Weights of a small transformer language model: 7.48M parameters.
Each number is 128 + 32 x the weight over its row's rms, rounded and kept within 0 to 255. Layers, rows and columns count from 0. Numbers have three digits each. The size before them is the row's rms in percent of the matrix's.

# v: layer 6 attention value, 192x192, rms 0.288, rows 85-127, columns 64-127
# o: layer 6 attention output (transposed), 192x192, rms 0.27, rows 85-127, columns 64-127
# q: layer 6 attention query, 192x192, rms 0.304, rows 96-152, columns 64-127
# k: layer 6 attention key, 192x192, rms 0.302, rows 96-152, columns 64-127
v85 110:167138162185149133147091079153111139130074079154125119121129094134101108121153139115094083158057148166072134095145203218118139115116177102140118129094170150080162058086087136097095102170155089
o85 114:115129133123204086146110145128183104131148121084158167144100107100109136098106141117107102137158098131171159028164113087155099119129104139202133147163107183201149155126143166147148125112106176
v86 105:152157076179142082184097142155165143154144058074117124154037129121161102123155142158126120126124163093105175153179188141102109189140126138096158147136136121141148121145124093099094119110050150
o86 106:147060150152108169117096097150105101073159131146188152070105067148141110113084093139110091119169137132123105131117150067127069100117090120167177088128117175105153135121098132132078170144192130
v87 108:102100167156157090127153098174182174153106081163111126216151123129122126087147120108093145146119120121153085094102167087146123138118100205170167156105167153159106086120099128136106135161126091
o87 108:161099102090140125174170170146166147109148134100195146115127057121169057131116085119166142116175147108142102142141127144091146179160097098137071142148148154103151103141194096101157139122158114
v88 104:119166142097148158123131126112092062142098123092095142138125163054180102126061155088172143105085106137069112099152121131151155108170124142139166112107132138112149064131131086100161071114057149
o88 102:120154091153114089108165109090148125148124149194081111127140147136125146085164122155157119081166101140149134192115098126082130140146176117116134120147101152171103113151107087081129190094095155
v89 107:107170182102104137147125080177120135154117151167156138179101184146088157137167142177117113057107140176137160139151100072076122140120139129154193141112082158187122193149110124146092115103133176
o89 109:124118108105172112167134128106121068056154132123150141130112135115151084139152146099095170182120094195117146090117119152133120112099170120098087110097169168107135179128168101092123104152081102
v90 103:145110169096151132146130131128069115166139117159095121103085153158078095118156132097080161096143118123106135100204118132139075145176101096118079089125147121159145157168092115144119140140156117
o90 102:145150154114118119114103104123092165058118138077127165102163125127131139120096075122146120168096120084122114145156127108082102117109075160130075133163128090194119133127188155158112092156170138
v91 108:081096116137144135124152106125131116110122120153109100126112116104148224133140120146085150156173107117129099139114093137115073107146165189084151175102175088119192118112115198145122143159114142
o91 107:148138069100125121144148177139127118138139136148115163126048077164125106152102140151143165117149151120087198106131159129075083189080148104083086053189097119110136145192193135098140054113083100
v92 101:209123096125132157090155167099114076096152091110169187183168168133162206120104095134141122069096102116115078129176155139157165114160132107126203103112064205144130152119150145101076119166122101
o92 100:093158126143131104136058152144147130158095167054109144108091155123128134093112092166111150185099110119103145135104141110118127140076093083084115139125115109108121155158160106226141153088089135
v93 109:044209090173117101142124138187121131149089130130121164117134122101230123134139106137084219144083101081100105121122132118152119126156131104108105084137149125130175080112066067157132110097122108
o93 111:164144137144124087140088125155137130067154107132138111091196119135161167121129123163096124211122102060126096120187093135085185081093143104188136147129135157109122161127140141111124118124060168
v94 114:206125167159157140066124075128151120142116079102103145165120116085164079136179046135138094160146088108112117087151112054121130086087142133118090171149129130121125122127109108092167132106103093
o94 114:098202153145109105171167163098156130129122130124116108131114157138100152071109135118165122166174155139101148139157128112185117119092131114145154129119100129168137172171118149169085089196149108
v95 100:164143094132110103181134105110164119135126126119081191135146154081125157104038075133120090125163109203143133194106146086153120097086163085065142110116085119141146085141076097127106104115116198
o95 100:067126146186172116096162119126122092170093175085027115071114130164159074156078164177187110117130134115121133123114139139190136080123166135133107150078072129107113130103130152132177071122183154
q96 090:115168117162111109132146158145058119094071117183171109101116129075153170110167119118153165120128138072116138160133133150085140178155086165081164115123114113117106119104128144126105106113120091
k96 087:109138134179118101037154138130172113154157112092173066111107129130110104135161164194129127116148121128117128109106157113127106059098119086083110129152160104148075160141104165159156146091041215
q97 107:143101096130115112121154146153130141100190105163116155185161102138115115118123124166089084111175135165070134107107133115120183146131169161183090104137129086162175140149079105122152123119139121
k97 081:194095124124161127138100131102146170105119128070127121118141124092154111121152155097139162109173134113106154083188109147157148172103154142146174122065175146151121125121110146128106100111127032
q98 077:135147123152087108117112158175072129092118176149200082125163187152144148172135137148073182122158140170134145161079111153103115138111185129120085118115141108111139139141128124124106119145105114
k98 082:120077101127163119132159110136131095120154107139073121122187131159187144134202118142101123113155053107123165111198168120116092129111215133187131157096114141140119149159120154091128104101141152
q99 092:126182079140060066053164156175113092094134169107154103090131123099159094080159132146112168054118177210144136149128119138136145113142138169115141132122122120133175056146120171120131115117171142
k99 095:109067130158114138145150104126115102125138124145106118100178188136147092123097160189078169034137128119094146093132159107141148140141159142095097173089146127111115166172160145099144119135108102
q100 092:143136165169196184161158081133107146109126114133101126160138118136121132178173059112185105108110108125155120119119123158198131159168133091145114187115153162121125136095155120170176125180117152
k100 092:154118184089083187098094143143149117137141105102099170149087175145057145103190114175126132184100167189143116153118107066146108074084076139158157118103144148126107110145108086171125155146115098
q101 093:126138143102194102179129162131088095063173107123122142135131203202192172116150108091149155125084137151173125106085114190100171096124134153133099129158138126157126135160162121133144085128091115
k101 084:136089085192088088107143125156131109124159122067126138094157152105219090129106113145156124118135105136160124111123126136129116113174143144160090160130152109203129116122165121051123112103161125
q102 102:175130126147117145192162117146125121135113032082081186130061129123126145088173107068134096102125085113158182121146140126096143159149210163114143111104115105096174160148122153150129146095099156
k102 092:060140097157119130104152118156162128125190138055162127092064131132110106073100107113151105159104149120153117149164096094175126081090100109177089105107122160074133171083079099132159089147113181
q103 135:132083108198143207103143179183127126111142158167116137088093117086153098086145128119112169133110126097110158137081161220133126082110149150135169161150126090103204097145123148098127120150127141
k103 098:132142157077099098132152110139121143120075099149139170112131115160137131036106151103134107134087184083137173148149063147099079126102136130114120117143115161090165089098154106124157143228116154
q104 087:166161113078100113059097158115047087128148108147194088093149124093128141102119101120144169120183159138125150133081122196101130075132149167161141147158128121148073096125178118152175073146129135
k104 090:163148127102170170168146111133146135101198169147110095128122136140176105128151100066134125121119119120156125096123157135094208152145176104179089186110158094153166156105115190177103098046241127
q105 102:101130170142120130162156162152157119134170148107171081114101089163139136098137082104117141105149122146155128181114112073097153094146154093134161171114103151173148126056092124134123097128144117
k105 091:142213198131108139138092119105124134125084113176156137108122111175095124130108136164161094116167092109101129145140179096093130158191146077154152076204120125137165173132174112156145115146152099
q106 168:144110115123062134165114128163180150153151090136068131120093151134114121129115148140072083062145075090083111095153172103091218174121159181144103160136116138126153140105079146184148166130130125
k106 097:127139150123116123122151131115107180105149209085132189105118097124029111113163140133127111129179127094132142142126132152123115140060063138186133148184056136065077131096124168164087142166099163
q107 101:167155104137119137148195152144132118176101142149176088149069110118133053141176147094149086115155106085125157120109103123140029181067097115052089109125132110099107098160142147100099212141125128
k107 095:165082108188065153129112126083084135112120181099082111074076153146145156123171095180101181116171133141123134133087146090116108127147164118111149120076106111170154109102153136124101157046159144
q108 116:116090106153045135124133109123172159168119078142112138072091134139077175068116163140101126127201138083074120180112138180156152150078152124131152146132140137138117102120089144153138118137139131
k108 102:096104119153135142143092154183135090057171143108102218146127154120138121160124101179106130144111119167133081154181156132092077094148170166180162096087148138060115117139134144109151131104132147
q109 117:128156203091097108105092109140067094080140139119107092120152170097142138095114110112049131123121142176163114104073114096116076079165088054167086100102150122121106138161158185118070130178112079
k109 099:079121124133155108151121194160131115084083146152079062153169159136146110076147123129193146128157118076125146149175143120146148165112135158140087096139154127155096092131140138136136162196174143
q110 133:117156071117098086075079121091130075153109144156027119078154140141129069123114061103132158120102096119155193168108133138086128141128155171131131144138107094120125085133130164070121106047127147
k110 092:114160145156142110070070142146127105098167151176133125133132049127173142078107168119122116164113107133139111095125118145143161174084121148132161134092122040111054123091155147160161103131078141
q111 106:103152152139098155125091137170150143172142162136160184167094132111100109092099209128107065122142095107082142098146142173169115107146087103137198117140088160149128120161117124143112087182142094
k111 100:121093113190140123135138129176164143115099130087095180109182069116100084176125204115108127115157157135078133112151079130107078121108113073101139073152112089093091152118135107127113102198128179
q112 100:126125096121065153132151153161051141082132158136170117126103149095150107147150127137095132064108166163080153101098127077105137114121193147183138177142122093180151092165059143143126198176172102
k112 090:099095108182122103177143138159089049112139121115099094092152128183108115175175107166087143113118170116114108147121108164137119163147141163092112175091136151164094125103135126140158173159076165
q113 078:177151172167134155135115078094113094145133162080073148144153075104102107121061156111137055122178144150157122089163151149193100136077103086120127134133170146179131155141152156114136153156171162
k113 080:130166120054087115121121105134172096114142113108164139109098111143125147138100145099134113125141155115116098131138116140090085089156094113124196142152139108130084132149098064170093130135136118
q114 117:136171116121088173115165142153120123188204116144054141111109120173118158063128147116121053193108083126062128146148131102176156163059134124153108122055136146165147107142068094154095124151152165
k114 086:163125117123143084149083146132156103113135107132107161103121144182126169135084146099179135124111142134134228150130154141153115147102159167141147136072112179095188121102129096111113124119114143
q115 134:137120121129098126099092114117095112131128106149157146155126200106141155092081192098091133116152106121114116148124137151105082124092081107030115054143114117100091115133131147116147130155155122
k115 085:169125187122209144186096144132173102145090149177130141195093163162168186153107165179108129143109121095119219148149162124111143128112179174155140084088150131134142100125148140068100120127113096
q116 118:135080106102106102171158125114109197144125119150143144066039113125098137086165152145116105139112142139100148118172167067121137115119135149078125125115092122171115084123134118145133122093161151
k116 087:161122099095103165145149103143092132082145151099163132142136090122112192120078127110161113151102141116135101183086149123179168143137157087132088152139090121136131168070143137092147154105169169
q117 089:133136139164180131136156058138147180119087110185115150073062096155088115128078102074119056109152111145108136084112164140173103168087144184178085060161159141132128126101146184089102130198122187
k117 086:160165193096147123166169112085137169102157156082145119129136103108124089122108198100173098163119133104139121137094129165132169119065037115157122129125085114145143141091176104150110149152116111
q118 105:101158200118076086089098106119077127116090114102147128123120125109159100147110151076129043134126102173094113115151154123128087060107084101145098101127129174121195157105169163187139143093157145
k118 093:119173129129129086114111112110151067155131096147121075103107196100153149110090143116142115138135084127166147111082141103101134149137095146169124119091076113121150153094100175127081106125152123
q119 096:174097103154116139149110072078183075121113136163097099151120096163118102128164111139146080158078094100130132087120188113126142094199105121105099160092137116097164131097095139131108129102147152
k119 098:178134170064102113173149105110121185183112158145154081194130128152149141091132137035129134165114128147139105149161099114119145161137080122141165150130124146092146130170137107130153134160118105
q120 091:152127137163107151100102126155072108144199094159093105107126087142095108105121134078120195146117168147137149124058142185122160161120156172123158166095164109150108068119158117157080115135149097
k120 081:143158128081072113146178115072136183127055153101123138103104151138098120162105137101075153133157126122074113113072113111188124072138142183108132170106137137124075125145106152137152200114160115
q121 103:122086186093104159087073112148087149148043105102222109102127196112130103132089103184131160153156120143177165111133130137111056116152131065095107077158140125102101126152098111092138137174105130
k121 111:175084081177156094081113123115115113098104146102129114145203103114145106131097098093160184156143139154120106110047073093075071145102103141139142124152108128162107090061145167122117119197062095
q122 129:117147059119051089118155104094093102154162148174089138124135067113108109136092122105105136136150127132112153127084124083162155074082209171199131135119088114189123065175112126080147157125118125
k122 100:113102116108139097102147121126101095124052107084070107095129174163155072106150115195139112154104147137145080198112078122123101050115103121140160088135143151160138047146122111114107171107147188
q123 105:125114185152158156165153099229153119114126117126167123146074118083127125130124152156086168143133186134161144151071118177134059128144126138107100100122120125166187110095129166127133120187117107
k123 110:063131139136112173142191141086122104192135067145128089114141189131160109113164172103107105113119138159125085127092167109149116157115127091134163127151102094124084168120152185129071115090085155
q124 110:146105134126124156149101138176110184132095139086092133130120094155121168055130147086125060168140135147099175093157133107130121100145039150107195075135115131115132135158095116175195124136088142
k124 105:105109146072142137139174108161102151135160148167175100111178156190152148135129123103126134089062161122159096150137113186175107186100145137100139146138123134121079137113156181071102152124093111
q125 121:157149101106077081103113129139163127138194139169140153152184076165146127138139087140116103065160160075182111062117071152178167140084230162157113148155114075157135063138134108100135145151127126
k125 100:138147145108140128181124117117162124138125112104090123154093173171167145141117150115091094198108139167123090122174155149112167151163178134137128154107207200084082187142159130112095151108125114
q126 146:145106168125098144150171160164211120169181061109185114151095153166165167080125145110155087054094150128122126163143185166148167147107061129128100166138155141138154138127157107178136109129138137
k126 102:150208100086116161073110112117140143185099142176073128125122145132114071102115133119139089152104118096154174055150118161142104133127151137143142104112094118128127122071120114075098193191154131
q127 145:140116111088208153169138120148113154098040154116168140120079192122135175143129135152128108169158136176134124162152167148125129084163050109132078067086092159081110141161182101131158159118102128
k127 103:051149169196141167134170100087168114131129096095141132166098183124133084152091169120083083141127122129144092125164133115199092124163188165137091113102085154145149151149129130143147149035110096
v96 095:109157105089072118161187063089127072171139164088170081087104110099176110148112147129127062132161137141137176118128085089117146174088113143170120054158104075083143143097148131058159109115111170
o96 093:143133152184157071116096104107107126144118087153119141197101138088130111147096096134127101138117123128134147114126138145099109140135125136039082160102100096073103111135078105117094164090066100
v97 096:111089161093129085166156119121151167129163109108150115095165112112096101129131152113181149152118127090159112151115067110116121151131165165146184204078103066131104109178170107157137148161180148
o97 093:132181169212096128140121089080080127120081132134123192134122090141152126161110138162184072089164167090154101109115162153099174169097134151151102131196205161083123120079127096131117103159108133
v98 094:108139039187098125151156172144094155113143085134119127093120122050090124144095101111125090138110091139140158118152162088129109115127132070194137154098128118100205128087139179108130106100200108
o98 088:145145168095113142151160094108137097128130141130154139136119115179136131052138110110089165114160146056151050145096101162142107124119174080143116140102144144105169130112182128146105149084107094
v99 095:121149077128118143147095132155197168156121126113059117134126151133183093078111106141132128066060157140219122152159159142158137097131101114114148180120056111079150162129147091153168113134174142
o99 094:128131154180116095131119133145125069164174107114170147166122129133105133110085132065115081108114160160119147134099101141099134168173093153118145135104104072107077170175176234146140127144075165
v100 101:116119141102141116117160108110118089208108127131151058103143108159131097138140094157175160127169125124139146204146164072198144112081130063101115184177105101182112174177142133151112160153146172
o100 099:147158128151098116204089112185158133150184141144081147120101194156070169174102166140159130199119118135142153062124092131105113154128126129098095091123141150111115068106135130172131089112132110
v101 094:127125114133112121074101145103127102164104209111154183200111083098131130079131131114161104135109083133148166129143106105173130084109134151130154152102101122139135140159156143146097147166116145
o101 094:121120148058122168156152145127088184178098067100100087085091090139090133125151069080132157099167166141135125061186046131127119119123140135100099133139133110153108152150158199101149128092120130
v102 097:106161143117093073150146186158148108098120129179135187211136119087095088116123136192165128119097078085122115133155131107101166133114156149147136147098140127093121191151121113127159139179110174
o102 097:089089067184106144083128070155101117119101154118128121089039185121149079181130124124104131121149133067123134117220168108143129120125141136106117088080143056131180144131169153120156144079168161
v103 095:185111065143117116104109143084133114156172132129123177141152171110110099153120191134101114082127155135129174066100117098124087181151087136093078080100095088100084181145148173104115123109146122
o103 088:156107128129082107104160099144114086096127087148166139137126131125110127134058123134150124127139124149064087149113185152159131095088184125122097137148177176085174166149114075098175154087106092
v104 100:133140113053154156144120149122116075147133079105101166126144071131175079193135090163114106104078163152176177126135104121137187116116169111120117112131138118153068112146038096096171144123162151
o104 094:138162134134082160103113121139131140137121125135173138145131098135167151095164065079150073148113055086188096096141170111142113163144126120147084085102122112156185121131190131137146154171145093
v105 087:122125089189137097129095102103167127120092164152142141154206133162123129154140174068106122125107171149106100117176096171152187063177094113117153129110082151152115131123111111082117102100089097
o105 087:141156148105145114105138172166101100185131102105128080091160137134137145157153094142124169118176115158091140155103139087127129103129148140132133089120190070129093128121051148096121159137143127
v106 099:165180114096189104120131165103096071162137201143160066128128166164120193165127085126113120171183144194082162103108140110155129131167118135151137114163111160095126161149172101121154147134125130
o106 096:147176088172138125142108108131145165156095092143133149121132158075116081155074208158104125137110135103187092151172094104064105117072132156150191074080120103119154085105104141133096119064137093
v107 090:122134119143157113098101117054147137158169106099108158040189124156166117184118110107122123150119153124099116129131075073145090067137172115140113127099098117128052175107156151134145160155174126
o107 089:142134171123053159148122097101080120091110134118166126161180131157114125183075138118171125142084129145097099127144143180171111121071047105112136125147105091156138090149083127117143159100071085
v108 100:120122106122084142138082080128059122157152070143134175141079149061090138079121128086178130136144133134102177149155205099135112171136130163181186154089145102127135179132163096105124119136087139
o108 101:070153069113111092098142125189172170164135122104142126204094085122178095150145107082141114189058112128176131118133147124157139113175117124135116105168169099105109145084152135140112114110177074
v109 101:114091101087145129063157131144149140068150146121125131125141135102106067112110105148112108121127108074198129166154167141082110083162140104151086169102198127132105105136142164159131192133157153
o109 092:138145141158113111160145113107122142112141102124142169095235160136154099124154172197143171112175123124147145131127119148115151134153141101169107059131131143152130195098143156148139112178071137
v110 097:077133128101158073129146140158119138107064150169077190140102146053187081096104147134118097057141097101162163105142136064136188152168100095132138155106074133128158170179115159153071096100105150
o110 098:143088134102151120091115158118072096152141075095108058060130071092091138135186145074125128112110146124087144187141137127133095113072094090074158092145163098101138118133163127102132155148125116
v111 094:088142142095106135110118181136124150132114140139103169118072122120115086102110093139087232178114206090185085127072101123090146190153117111110073081142089185158090129119129093064120135176124099
o111 093:147080069146116109128166120092152106083121105136156109113196078117131183191154124110181055176115126125130097144124147168131090086144123132115097106085124120100073159123094114126061151106126138
v112 096:112168172155073086055136154116150118065105098087144110158119116092121089107116116141085105173168139112092156072152148131137104122130082140152085124078118095107151085080105095187143100119130079
o112 090:121147172143216178152167131112127150090170108141106097152095154121125183103123142151117213106111144137126180128144133146210127120119167119150098100085135095154118132157142094122126142121146154
v113 099:148143170184077183158076144066181089081135109193125156128162144143183154141118158141203093143124087069127125111142096164145117139148117103090088153175137112180149122120064070153126131156109154
o113 100:122135133109139100093193152146097138175150170158128106142076113072186139146148119120107132102090116204072116084144151078119161073159139142132151176134115114134104188162161161144133069121156125
v114 089:101073083202117080107115078149126129079118155089140204176157123156138136139147124117172136153185089135179106111102158133125094220126093146141092114066155157127134136082140126104129167101214135
o114 094:142153125128174144079094102115117107187136089140097043092169171120135125122151137116075165094119130107169112175099144137119104105103135133110076169128136070116128183136161160168183153142062147
v115 092:070113140139114163125057111121106171107114146146116180144117100063091160125126112126119080116129150115119144094165123201146158118164148179164145125114170062182077147118175142108059215166072147
o115 094:206091110121121134106152126155124187102185125134135121108052070102135103095157143100150102123139171140161139098066163091111117154119142081120161147160162129146131139056105124186151111134193141
v116 101:181108121130154098164072093162119063084114070133088192150121162158175076148107141159136085118141116114173133138108077181093117121138119139135177166155149121141068181130128103136173164136146169
o116 098:157106124129091091079113159168089154128157116160155073103087098134164105124117124109132187176131153132191100096138158124107189143174136118103105119109145183162093081173144149076129148145092087
v117 096:146099145128079150155097176128121111167146117170211143108156074151084111076135164088120182096125068057165110143134156155137166149140126170113117053108201148099149120142151133113162098130177154
o117 097:140095138175120104093137121149143057164136081074061141128123143143170107156125124104150116076129139155157172161089114149120130102161142133107073128099065108111127159091125156144153143093106170
v118 092:140123161121157114129118146093175108091135131121161098101114135135091164088096126068121165060089109161165167150156204132121118124055109147161079147159120143124155096104098120128115081158133077
o118 088:131113190114165150168136132160150133142100115171065115135187140071131205128111057156187142126095167184069092170150047153068139152102124142107208139125158132178141128113166106093117102126096113
v119 092:114165080100121085097061163098142124092116111155121139130129100113146147099133206078062177096092148147149171133147152174110132135094127145161129165083089099192142089103104158133140129136092132
o119 088:078119166073125162114175132126132182104088094182110145105104153122083118106167113108190098128165166157119172146115128089235049105142171146136138132134134163076136143095159125151133143208154076
v120 100:098134174192147148113099182100146147112132110147150169151143130156080126093174165098136127151088121078156185099163130107115123111097153092135083113114107161139092116110132170120160091115107105
o120 093:103117073126133092134164091136163162157138145073119147145162136083162092166140063099083215142185141115108137118125142113182092079185092102098138138099163127074116163124098134101121119134110175
v121 097:121125152122099153197117097139170149149113144114127152111154112101136142110160108102103195100100151117119112176207136158165170071122122104100129103103117140176146080112066148133107132138142107
o121 094:176159159152110142106124131098152168149122101204115095108185120129120154127158128089150126154090115128125166110054107118130084141089128137100143163057136095139153165092170125080132108147116126
v122 091:142151107111209116112131100122141072090128200107143150100192097196150166099150149145088135128138141182117144110137152124127104152166119093112099192166087107172070131075168168140091209159101159
o122 094:156099109153170128179123154122145078147108163132119086110110087156127146145120153108213198168122126142193153137115055150148120101104112152093145066134143132157106195127138063081063112116111074
v123 096:105113129080092122110074108147145096110173158110085128112102206123165161107126151161131076138091124088144165096092120085133112092146123144186142151061094149095096118127150095142090129074097116
o123 095:114149209117074104121175112139162157173158156125161135118088061172118080130113087127072117130132133091117155163144151158085140129055113121075199150148170102166165097104107166163084131157110156
v124 098:131178119137084113105123081076108142152183090088146129110140163115142088115132125133121148119136129129115133113142130134155138105083154123133151124097121138152102158061121102094155125100190091
o124 102:104120122128138097111089103159109117127124127148079118172173043112083162102095116104170098140117159127148065089167160165127125134160152105131106078150205063117113095122166166196146103123092197
v125 098:142189106115164116127099191126135103105112091145105114090140124138041141148168196171139142080136147127178097129145128123042090136134180151165071170138145155097162135118130121069131096151124115
o125 095:089123120138163113121187154206121130131103130079132151147091183118148116130094115165156117215131065089130135121066090136126118151186132133110151128155211079104112127154150130123175123128105110
v126 095:091185128082169106228155111180130126129126178194125110197117054123104087134045134175165105083081125114086127137081102096110128102157129081133168136177124150150098123126110109159107094083113216
o126 090:126135160200079180142047117157117081159083097112109135138115153097186156143178118136100179146111139136160100097162143135135161129130109100154138104137131094041148198092160124165058105195160120
v127 090:102149116075099149125109162114175096144159110108167194176103162051120130129136158151096131172126082163114131085136120139202140161148089132164102104124129140058165091090157126083060116161187156
o127 089:108117164144120109124126099110124151130105143119157132126149072129156166105136103103154139147137189159159089135098096148098121154095100120174097099067087133078131136188153101210177145096159136
q128 095:103155127107142156127074111183075113158109093188146087137089161085170137149095135141173131089169101106131160091151129119174178202167155169146114148137158096088115101125092119057167126158123106
k128 105:164146158088070126101139080157150124129133165117097067129141158157163138115130127061160101096136113163143122169144165118122151071185140119117130109117131162177084150147133135174137109114098149
q129 094:123089125138121171112156125142202105136119093140126110175140114155145167127177127157138177148068111162116141045117140169145144154131098134120113137156137079128078100111135069131121150123114127
k129 093:121122131095176065173152092114128105105134104137100158128130120092127118132167169126059119112130120172116165158099086075147133086105105093156148142052086105056089080135099158191133126138084133
q130 085:115126148172082124133111087183084175117135155115089114083133167074157137132113087112135125210174099063180085095140088146125154133127155169086110140153104140088125108121064081074110139084116070
k130 097:151137115131121133144182157118120134041130158071103115179137095161134150124152096104135168048154135123142086131147196093119123098104176149086137122118100155116138126119117133154114074102110162
q131 085:107133114116159082131106144103212108132111116152119127219099105150145127099127130119117162075100151169132137193108128136140172124143084125170184164147116211100103079150134113128120131168130139
k131 097:183130157111142151154140120117090144118090135065130140090122157166101135176167070142158172114104140080103122153084095111120127115112136126129158194147074147084125147101148072080130133150122108
q132 085:114175059115176077134092127106136164160160158148055130125167153071144184147121083131112141124123105147138113169143142080133215107113189133189129130184155142080082106104120121094117104102129148
k132 096:153087099141117093111133210117116083157115085127072145130164115134128154112150074129149116097152127121114173149100160082174189188149196115095141105202149119123159128114138123124136171101131146
q133 088:151095166092125116126148115128091122113136127215055106134128082087159154117106082119143093145126107148134148102183095138157172081113131087095140149117146154123192086157118160154135139105135153
k133 101:099121159131089135115128111151124070155143156163129163136180146162168124101165128116132105095184100104127153158130178105076124073101173088208061187119112122124128133127146122188101137098119155
q134 096:095116158132108163152123106155172136131145126085034068085142061081154113151112102105085169101115112165147183164119106175152112119137158192167103126162171120112123098130068135061079156156087139
k134 101:134212155167136186079112187113109148153173147111116127170143167112115141142071141126127105082153196088124105087103150149098163101084145155109164083134156175124151083100116106133167104130097143
q135 091:121129117127170151114105171140083164131119192181085087169156176128114141112151118102096098114147149084164124157118157095109111207095183181083136119165116094105076097081133162112098121126148104
k135 106:126160126159152116097171160102106165125131130142115139067114108127191162172082126139185152147132133120152165082144196165129171152102180119109124169157130131127130170098197137092152205086124107
q136 089:194102161114123120115132113159145116161107123163136134106109209176130084132134141126151181126103132177095102135082131126098132167090077130139085149150169099137122181177157150144137179182164197
k136 100:153096126167182117151153124103108034139121119097153160114163071123099143158129138148098132168098133096115128107099100123071071167095081099092099157125092111137096109072167136102131081149062100
q137 108:141148142131142112152135177104133075136053145119127138152081170152115111133091093176204114113118138130155135201130064121154012113150081152046126089134125183129147071138161131131103188128130094
k137 104:124073154092144179101110146155120100100069140064139160134163145175105198116110139106163139135131136152186105120123163149110124143151136141081146106155131120063105178119125156115096091090131121
q138 100:099137101090177108147080127082149153133122122106106102033097172152090131126106060152126103158149087148120120138192110154136165072095127126091056171110068147135072098098084133118164133156145127
k138 100:162118102089161148148098143109111101105122130131117106146074147120068143087189123126149125082083140101113111116123140082106144128103143107105142058175111131085150158107152109113145160144159109
q139 104:165113119090108063142174122115081122142171128147092130103135171123172167168130154083118143058136130135127125193121118099116119102091122174166158132122176114134139140128038164146110137124125142
k139 105:172074201130071132106109150069174105164116100155140174129117166180155127142130077167147124133113099144114083139142130092144127145094122171127137154131147146160137098134092152109123097104129095
q140 107:133156118117120084076099084067144142176166062124123128141138147137116149143137077090121095094214131171170096162133118190141129112119066196112141144149105096148134165136114096155143162112129150
k140 100:115120139130144155124156154116106194080133112143133142109117139138125091134143128130177118140082160095088141121087056169138145147129139141140132158158113127163130116099077119074104139148122132
q141 106:160148095132080122065125131122102107106071094113169066130143142113168139099148098128140093154094191093092126149082096152144111093124128124135079111096176174135093134154204137027171140152130155
k141 106:159128112145135151111138200124077162084221117112083175162164158130131174102133109153163147143184072140175187181141118180121134118131197120099141147149193143189169102136185134131072159108148112
q142 110:165098107126136130156125137049104209112174128102137119121177106154122071167102164061161118140089120154161107128077126144169125093173089127121108148150111123118171119086129131074154141161139103
k142 102:072157086170112178137109117114131111110116047125081131171080139068125098129134129109159098135119201145108177126142108133169081123161111164132119128131101089097149120191159133163140108131089071
q143 106:166099144131157171150144141122159176117155214120167139122120146168104100153125095179169159127094120176144190107170183135146140148173089131140172131109192112145065185137097094157159197173105147
k143 098:080144180121121085137076171126145103159076094102113088089134084137127173170116150134142052116175165141110143135121113077117100108173135189128076139159145140167169088124081096169129146144185142
q144 102:160106113137108107150065137196155115118120135095076098151048139114141036151141115144213134121156084108106102151093156156072139150136147122088146120147084095108142097132085087069130105180120096
k144 107:100202149145132168125169134144118155176140061084146102141161131143138215097158028125145153095159098126094177101175110132098122152137161147119125167121116143196145095174136152154208166108095162
q145 083:156142120113131151117142125192110138191152165114084080101129131083102151210112063068135195108162144117123110090137064151121131159088172159111124122145144147114105127101114053128115101119113130
k145 099:091091118134059153139164178168112104086139142158123131124160167132120182101065137080101133119100173073159166120157132191149145120121141108144162082137154138070135100118122152120141137129097191
q146 097:104098125103128105137159095099088177141168079097145138035148118087135085113154155127153129121091117136140203124122163109096091098123118077120106128129099170155083150067084150093148125145127078
k146 100:184136154125106155148034099193137082175156125154140118164125132106104144225158069156086134167061138125155150118171116155104124109117185194129112096082117153142140129129125140113170151116056097
q147 098:109129127087113151160139093086123100205152181084107125160161141146141088199113157093084096150073126103123190098140135164140121162133133121095132076064143152118063139152087135180102193149155151
k147 095:126156103137092157062106199155188138156109085166218166156155101132162146095107110090172117145146121147102138124109140122097142113077114100092164140101157150157099117115074124103107158122139115
q148 099:100072156120088102143141128122173109112162100165121116061103088129085093154127110081078109063127117082122158167090123105086157143125171169193111124188070115148149087150136129106107150134111141
k148 097:137138093098077141125098215122145126120118080110140135136138134119086081148174151137147125151133139106086139096138073171119178169096099116126141106148133122147094079125109131130125088196112200
q149 098:189127163160113155150150205090140170150080187140123108188132148163153114152146109192156095159091116151144162142077136068142111158147133075099145104155098142099075137154139096114033081149180092
k149 102:178113140073110093121104144156161073124130173168099118089094071142118090164121106122141153215163167133137112088168134081075099140114138117167102110174110092084134093063131121134097163212151141
q150 099:124156097176130114142110138111150057049154114120155109162170130146154139149181134137083174106111138115145122167117197177160186107121122233115129142128128079139187092158151096126099133142136152
k150 095:096095061168156109072135110156181150133143121116098175127147101163124116129103156141159085100107072194111127103129080126089139110132129140146160062130111133133167173139121149134075160161123120
q151 097:131130085120079098127105193116129106108188117122176099110119084113130156187129140192166089084141124110068050138122137171199099110123139106130097169146094162149143133134114076139167081142112164
k151 099:129070142143172111129084082109132125095073154098130131124114113090076061081143175153123113105130150070085137152054082107103108152193112108125154132161162074087111139104133094150128123156136143
q152 094:113124126161119172136175125118114121121065085123137182142148108136062137085105128075059134144168160073148125171127137127107133167107090080156105137100140092121157210144118133143143154186186151
k152 104:183104099124173095104164105139122108139126124152118153145146133089159074117107177146182112078158157159093181053089158175136092086138159099114167149141145211149091081101132073111139194149083164